{
  "n_layer": 20,
  "d_model": 128,
  "n_head": 2,
  "n_kv_head": 2,
  "head_dim": 64,
  "d_mlp": 512,
  "vocab_size": 5468,
  "activation": "squared_relu",
  "norm": "rmsnorm",
  "norm_place": "pre",
  "norm_eps": 1e-06,
  "positions": "rope",
  "rope_base": 10000.0,
  "rope_fraction": 1.0,
  "qk_norm": true,
  "attn_scale": 0.125,
  "bias": "none",
  "tie_embeddings": false,
  "parallel_block": true,
  "init": "uniform",
  "init_std_qkv": 0.0398,
  "init_std_o": 0.0,
  "init_std_up": 0.0398,
  "init_std_down": 0.0,
  "optimizer": "muon_variant",
  "lr": 0.0119,
  "lr_mult_o": 0.781,
  "beta1": 0.93,
  "lr_head": 0.00877,
  "warmup_steps": 0,
  "schedule": "wsd",
  "decay_fraction": 0.802,
  "decay_shape": "linear",
  "final_lr_fraction": 0.0,
  "batch_tokens": [16384, 32768],
  "seq_len": 512,
  "doc_mask": false,
  "train_tokens": 128800000,
  "steps": 5606,
  "dataset": "wikipedia_en"
}
Each number is 500 + 50 x the weight over the matrix's rms, rounded and kept within 0 to 999. Layers, rows and columns count from 0. Numbers have three digits each.

# layer 5 MLP up, 512x128, rms 0.156, rows 63-112, columns 0-63
385404447378454523613521445559446553526456474388508450497534575353427347592540560509639576599423448463448567438518581452458494561656483491388548422343485514467450490507491521470523517523476564
558459579526524501564461430548557501524499431601435503498619476465478584494478451636493490503491494465455415530363538421479497601536455568416494426540457386628549406390415437512475503510496480
502500539492505501536504488513525481521495495488477485497522515498507508495513476518521532484487502477504507551461510478496499515493524498490506482468519498501476496520515475489531491518499523
505489524488490482510512502532509501506511503505493516494492500482506492477502483515523508534488493523497489535487499501487460522496453492498520498479509516502474485482526519519558488513490562
520489506505491501513490499499520468525489527508509526512519487475489489458521496509500540517517503497504501526477521502505508479468482499515512502496501491496527491507520502510494484508503527
504504577619432493556502457456499471529529575624496511488467501391543501490360405518506668517543503509480506357428486549469556398463508399523520514512350458571498655473588450485523555577436431
560501539603463466467451694507568543597369445355497573335458525452356575480696402474551498497491444518502376471479607468480409504430608514507549477451509465494436489481490544609465518542424449
515487504498504501501492515519513484485489506502483484518501509471504496513499492508486501522479509480508487528491505489487510498506511485491504495504516492473501503490509494505524495516502511
514471491497487503505473485542523470502473527504509524458517503490484485494531489534493505539506481496493494543497513497501470544468511501528549494468516510493476491467485477520499496500473507
509475525493489480512488496527481480510502500492512507503481506467490483488538521529481516522508525482505502524498516495492491511499503494509485499482493476477481505489520515522518505497490517
483511410393466343546465465458530508453429663399493291535341467505486359452568541557584384555518560483430472502411573437588513489450470444522501532453493507542546543420511467536407550469617369
484494495461476385529504459525504412513514500543481537450482486474525496513506547467500503497574459545500522594456526479489490523484462553489536492429467471504481496438481483560556465486458558
488496510485481496535515504503508471487497493504475510518492499489484490444509478546517535519476520477492500516488519490495478498477495483491525524481471518460500497485521492511486512509491514
511484504528470531514501448543519519509503480499478497513519515500448505492511482517501515511503484493510494514499497495505498515505487512517521503492524500497508496488522492486530508516478539
539544526521490518487529533528506496519497499495537488506507507508495485444575505547498512503510512485477488552493482506484499479488523504531518491455470476523513505458506460484523484492476540
553657452506501554481559513433476651651512523550474461495444554589361460533570514525527393630529564512528411537539473454528563632463497604481472526443450514454523522454498517419471536611588612
512520500501505519514502504502510477489499527506511509489496484489493498487504501530494493525504478507500488526502487508507491491479500498486521479481481480474515494478506499494479481537472513
472470585398385488523499587558540421580429534472384427438561588384592518562607468602437491644517514477500462522489561383437380504521457446462522419582433491548597494412515582378421548549534454
515498517520483464476499508527501479503490508497473499502505505505521491487513494529485531514507510488503488529509520486511497504497525492486518497470505505504488510477524509489509528521521529
532515495492516523502486508499476511489529491513510507513496506468525508504488467547512530535495511490485473510470501469517496525512500487507529481476508493544496512501489497501494515511488517
544495515493480500514510488538501476524485492500485506501511515471506482500505508500504517518489503516501491529481512498497500501495495503511503482500511488475507508503502476508534496497512502
541494492493501495518492473534519490501519523503507493488510501465502517521501484515504492484499487500488517553475526493492466537464495468495526494478489478479482473501523508513525490491523515
517483530479520507545527546486467473534495521506520518488486494495494508477560468573479520524500545511513478547473558492519489495476506480479509527475445482475506447480517459486502500495482516
516482503512498522505478486528513494531504504466494512496509491497494498503509494504508521491511491479497507545507520479475488497496491505515515498500513492466514506479503517499525502521496519
526470503517503500496511487515498462469512517501505524495485471505487484481517493499508512534507499490478477529508508481489489505491517487513509479498521493503481480473515501518528518515488535
518498516482494507499508486506512480497501493501507515475502502498485511497521491513482513529487516500516502520498518479499493517512513481495508495487502496489491487487517496501497498509493507
524484504447424419552673608489512515473367466418446468489480415467378448450432354573498554494562445499626419459452499389545554507513564292544513525493465552425506510358512609434481474539546570
507509526480496486494506491511518498494488523478490521496488476481466476486525467515488504516498524493492504553507489499505514478469508528516515500505495504499513486506520515513540502499475497
498484530493501460489498503515545494538500522487527486486495506479467516491518493529498516506509525493493520550472479517490478497502491480511507492487486489477494495491535495496501491508495531
506511523492506502518484494543522496500501513486459513514504501489503506507508479491490530542512519499500461535488512494520505493480491523487508471510518485501512525467540489494526495484487540
533490509481483489482503511519502483479501500493508492510493471501479507484520498521498511508490509488496491519479509499527485501496505506511516495494499498496494485497511493503503503504509511
520492506510483509521497506516503472491490491494485515492497494496488493501510480520494512514502506494495517521494492478497502497474502498490504511507466505479500506473508491504522496499508507
549665521520537445570383481535440507651551480666497527370521552508531444475539438539545508523461561476568541530436494516403583588384448477399504474481459364583454500536464493448443438350511451
541574557488467435476467378459465577533436576499558583433503529484433579522529477623543462574548551486506434546569551514560419559545542545458507533494522428520573473466461551534422430529566552
382416562473445500470673486461353453693429575443591502314428473503327347459566392504491589556633498459625492457404612484443542600506259469571610412450617356624482449473598465453694586436423426
506497503497497504527513482500492485497489497483479484488494487486504496489504506513507518516499492503494495536485497501495492487500488508506503515486506503491496496479505490500507511520498528
602508512580505363420539525484691468531662481543400442377508442543660521497484453575441413512542509528484496553447577440416553466493444480471597601531543567517454637548449507444547444526597461
473473560473516532611557564632486443484532522513365508530493476412566553497506457640484515482480518466624413479424502609486471454478547625501468447494516587396351578432459543589564468553593415
418568504424350491545632420514527479478477503592355505490529578541505400495512424585529575459571423319500635500441506447621473328427576565539604562415623481526520438496507528441590466572434588
611657534505411497450552519554650441497448418420521442538473533534518481452609437708425471662540546470483457534483373389694479455456571431488557526487423544382565501510583482444427560528431516
506504502491500496472495449497521485498499516490504508493499503474490502514516487551474507515492501512495493513473505506480516499471490507506498468506476518485463482509512498503510494504536515
530514533428519479560513429493554530532439539465408509499519520553475399516486458504548491547487528464505480487504485447444457468509500492418527470406516517534573506475529518520503481517399543
500505520496500504504508477503500488514499502492492518494500499506505511490512480513494523508498506490497500513486498500504505504491505493511510492498497489487495491488520501518523497495485510
520478517513490529523505485539551486494487504497515470486466495476517492488501505529479487490489532495489485543491517506491500500495501484502526519472486479516507500497504521499559500509458507
677395570511438473511599500445642451729445547467647366497501624473421534562438452512486535538511449511481520522479484473577379522421451485588429543473479560557420413517605417370466435487560438
530496474494534463393492452501519354626373662439486507524402451489484454568695386462444603696534636556509421626451527431482522544441414513551521491480542575525335431492583532473395544519503444
527429440547483394521577537415608480423542503517444589549435580504528484505519412687499462520426471472638407484487472409514461440480408519624443537518657674403472446443550476487615508606516542
511533517547516532540532434441558479490507485521466557525462470527521526491499494523454509565477481463527511515474532478484491488502481467538526465483522459501455482502518460476531481516508488
503475523498503518493513489508501475506485515495497536511490470476525498476530498525498505515530498483485485540501480479490478496506486500513502474469480503503476482479502496507494494504483532
521497506500483510527518490509501486524479538488515517484509516457509520493483466520505523505496511519518511517482490491456481528499503479502506500490525480547512460507533523508477496507512516
# layer 5 MLP down (transposed), 512x128, rms 0.0457, rows 63-112, columns 0-63
464409460508508568609468480418491545488551423501341437499573480451532452534537622490511411472503542547358684466572609457516470473533724560492544600605547517539583494481409502489395530491473482
529443309547484552427520518560473526579491630542595526471502460513492467479356472516512589570426451413557549490524510357526584456452626478464436591477467475478448554557494544588454594478466578
496520521464522497537476547551476480459480505540522477519511460508543463529456520466531500493480522538450450489565519500528478493548462501520502521509498473511451464515501506531489514511544490
460521515514485479579493470509505411501503490500524449506507534517524487512476547446529559499523485522462528507505513508495522546537472501481533449550525449489527517520513484503498472551481528
508502525518499518525474493492450478392467474490493516498449487513509503502447568522477509507447471501533509507512495505521522471540537524512526478481488515531501509491530555508443481525483458
542542441509475489464552564518562426439518509565590448579393500419551568516488592589369494631365483564543479454468542432542488513522491486418384544545504508450475554490524531549517509544537422
494439513515518475645511442482477495482552538471467492490458421383518568470516493436503498600330464382466428509520530675580464522635486638594341628512482518468573634480536449617471390613392508
505499500536491510504509482490479462481491506500517504512502479519510495523464511466510507523491491521492495499497522492491501545489482488499473519492485487473508519497532511519500488506456510
431507467526440460483515553511538492463567453517500481529516528458541486517449494522509482484545465547489509482510485531480488455536442465482445485508519513504509494441474528578473555520524465
501480474485525507484503519510530487473485465472484510554526488517489497499495515491519513511531510522531544518505479481522488471529508502500476484526518506514498484516523495507454505494445450
598474426564502672444613565489471436572540437473484612398535535432534557528327526450477463511499510515449558490479546571503379566402461525507457431540519469556495539490549392446537443399372273
558483589451470446464457470527544525395502500508454519469540500524577491417456492491479467472483539524506558549423598448540505486524455540501537528597457457521486495537578531460426547536485442
506502492532497433472475508504508533531464554528515444493494466488471557506526506482527480515513476463520480477502451499463475479531459525483483455538532528533471482558512514483513525429500522
483551513464513516499528477462492509493522526480488469469506478509519507510479498546472498469503503538501492520485513498495530500432513449506511500480480479508493497496486512547524469481500475
554499493519546488526502476514531547442483485501499508523447528550531506529434478501507460474447535493511520414534415531516446545512524528498464511435490495510503420524545507485526540475459477
568506367614535569497560497471351521525553493561600558520486571693419500414484450525461492502429508548476473428491480561404573441423490500469383603538380613580568507481610536475453514549457448
513472485492514495533454507458471552514498441516483538538490517480501557508488455485514508533516506456546492508480489502525506483489479470511527518487541501505475497472540556467514494461470498
583516491468437532599569587470593462602507544513552535446536621548540394539549507488466427509444538454612449511593570456482327576455407528523441517566513474568568551490494533571399604417491396
450528507500485480475506481551488528478484524476512459514549485498498482510534504471535455517554482467500484491538489531526541521489516497492525499491519530566562495497538499487528537448519468
403471558467470504492525494510486530499491531499520467469513485498489487498529527454481479490475493451517493455488484488518496536511565502436497510518479467484489404488517474484500486482446487
515462509493456477508492490479429477481477474490521531538445498529504507484472524543472525531457480545487483496491476477490477499509514484499455556485502534518486540499495535513489538478492506
485587526547401513488494527546449468536508479499447525516511497488501451475513488468494499567514504541529488482544503462476486495511458511498480475595478528520512456506552522472484563519508460
513492530493531511555455452522551465443485449505421504541528463464470543585432485490468485444557423534435535346497434503528365461506570506447526409529485473518499467493490520483531440503550485
506510488491488542515496518485470445508476498500490501484517497521488489479509494466509496463511499521493547513501465494508497457509520517469521518502471506544454476493543468538516498449503485
515482505503502484444489493501491506501501481489482489531535488519514486511507534453481522494527492489508508485507500470503539484491533518532480521442481510512487495513489498474521539520547492
469472491483525474479469478517505495528527514502505523519487498482495496479469486498486508494475491502500478510520500480510501505514500492494472513508471515511475495497509502470464482495540512
536488438535480618429613473475522480512535467498519523576441530482642460565408387457493573294387450557528589473599483543572479508532444492422486528541505568545456581486419541509427533550432435
486488493527502524522528470522478505531504512537514528490506519513482537456466531483496509526522500472524491462553493501432508524492534481472494487498489527461500442514478515490525460490495521
496484488496530472470494465528468456474491475520526510524506464472559526495523501478477453559467549514448514452520480465495480491481535505505553546495552519510460522530450543481481507429541476
485514505477489457493511499456475521513503473470513483521496523451563443478488483517454497464499512509473500475484490495498511492474472505522491530493522500517469540474502474514467505512494508
491522481491491470506487482501485509471480543501509508507537524501497470516539466517514550530538520540511508507509457502485521532547493514468530549553458501527517508530522525469519502482500498
487509504534511475478486481493489508530491495496504519485492554489505502495488513511484498494486471477497486518488527502486489480523491502463479505511491499504494491477477487542444523500490503
454483499509453546447526533482581404452655522483591408541427512512476365582545503468530513438501490496573530613469555570595468522476551431585462476534503473516442327442479550479510535516564467
346535525569412528504522521491513378522478441506471597573566478519556496456462465563499495592472428621555604567555526458520534535422506610515571613531465485533509459526401441513511410404451444
481531320471484601483442455511412506450607469619532457412355531448485463505326519550545584511521447523390410454501527478347559525681517417377361439493356579537568538529489606392383453592543504
479488492480515499495517500518511494508542493482504507489494473534519522511500469486505503490495507489499450509525508488515519536519506499499524507541505508468490471538506517508496504474470488
611535520346472507416517561405542367569404402487517515376572395544681502400483535459453449510483392498456597502516412500357539447540389561421352496517432492504441490536392422441538296564540508
505469504581558478494512617498544518437458485525489498501511501521552597513503531578426486452459549479546543302511565635587458546511522595542403612614480554528422657384390628576379413392504414
388530565456496510541434465506539499465421546640654506491502525474488473496502605463445497371598559431408624491491427461512556454354380425647453461501493557536524414459547604480438540547501391
634561462508598526475491564539472491459655405488660589437450448633547431566499542465433576523451465531527519442578392461437437537461445501379641579560550480423515536431500625497381413395572525
452504552486464494485508490479467479519506494501490467517535489507539513465511528455479485528481512526541505466489505518516472552520470506476540483503454531515493497492540500493503560498502505
440473462441466486479536496430498492491507476479506520489531505564459496521493473532497492595545532490471549513470480554451467535439537484535541552454517487436489533453570447518478463514435554
536521517510495489502516493504492481506494517501496490481509490494506476501497491483496520471496479516485509473497496509492486501476505503510517470492505496484533514493516483533484526521527481
535455475459547478470404565513513483527475526495522477528482533533484489485500474454440518482517498476559530512509546512513529525494537484524555540546502529496522500530515505552511484476505501
551642348571344443491446291389511522551345471479450440592565668501370576469481495534555538409609555547415510617494435459525488409369373558471445522520564416517452525514566592545402449424631532
466529590518433463453512558465494452540500486482355461608582456516507542499559510368386486400408468579373480455477424639549598491561506596590588465607602622578308504504509496434459571580421444
374414440511494495598512475580475520482582496557483536553519623549571517519468505469410482509397608524492667460507520576458419638524494453584509524515618434569596483435535504407482614540533460
452457494492505511526496572502485524508484538483556514469506475453467478519508481510490527491553537501504516482577461507443516430477525520459449534554490529476535519528478537543476542459488551
458516488516523467514503463468532516462534499513518522503493494485456517508536520520516495494513505517496492452471483516518480512532461514480524530530506500557506495535487506487472522500513498
486500493466472486498518487478516460519482489504534488502516513449526417492451506460578467515495479492486510550500508530489449477493487485504521512495504491508521522497602511538480513446509532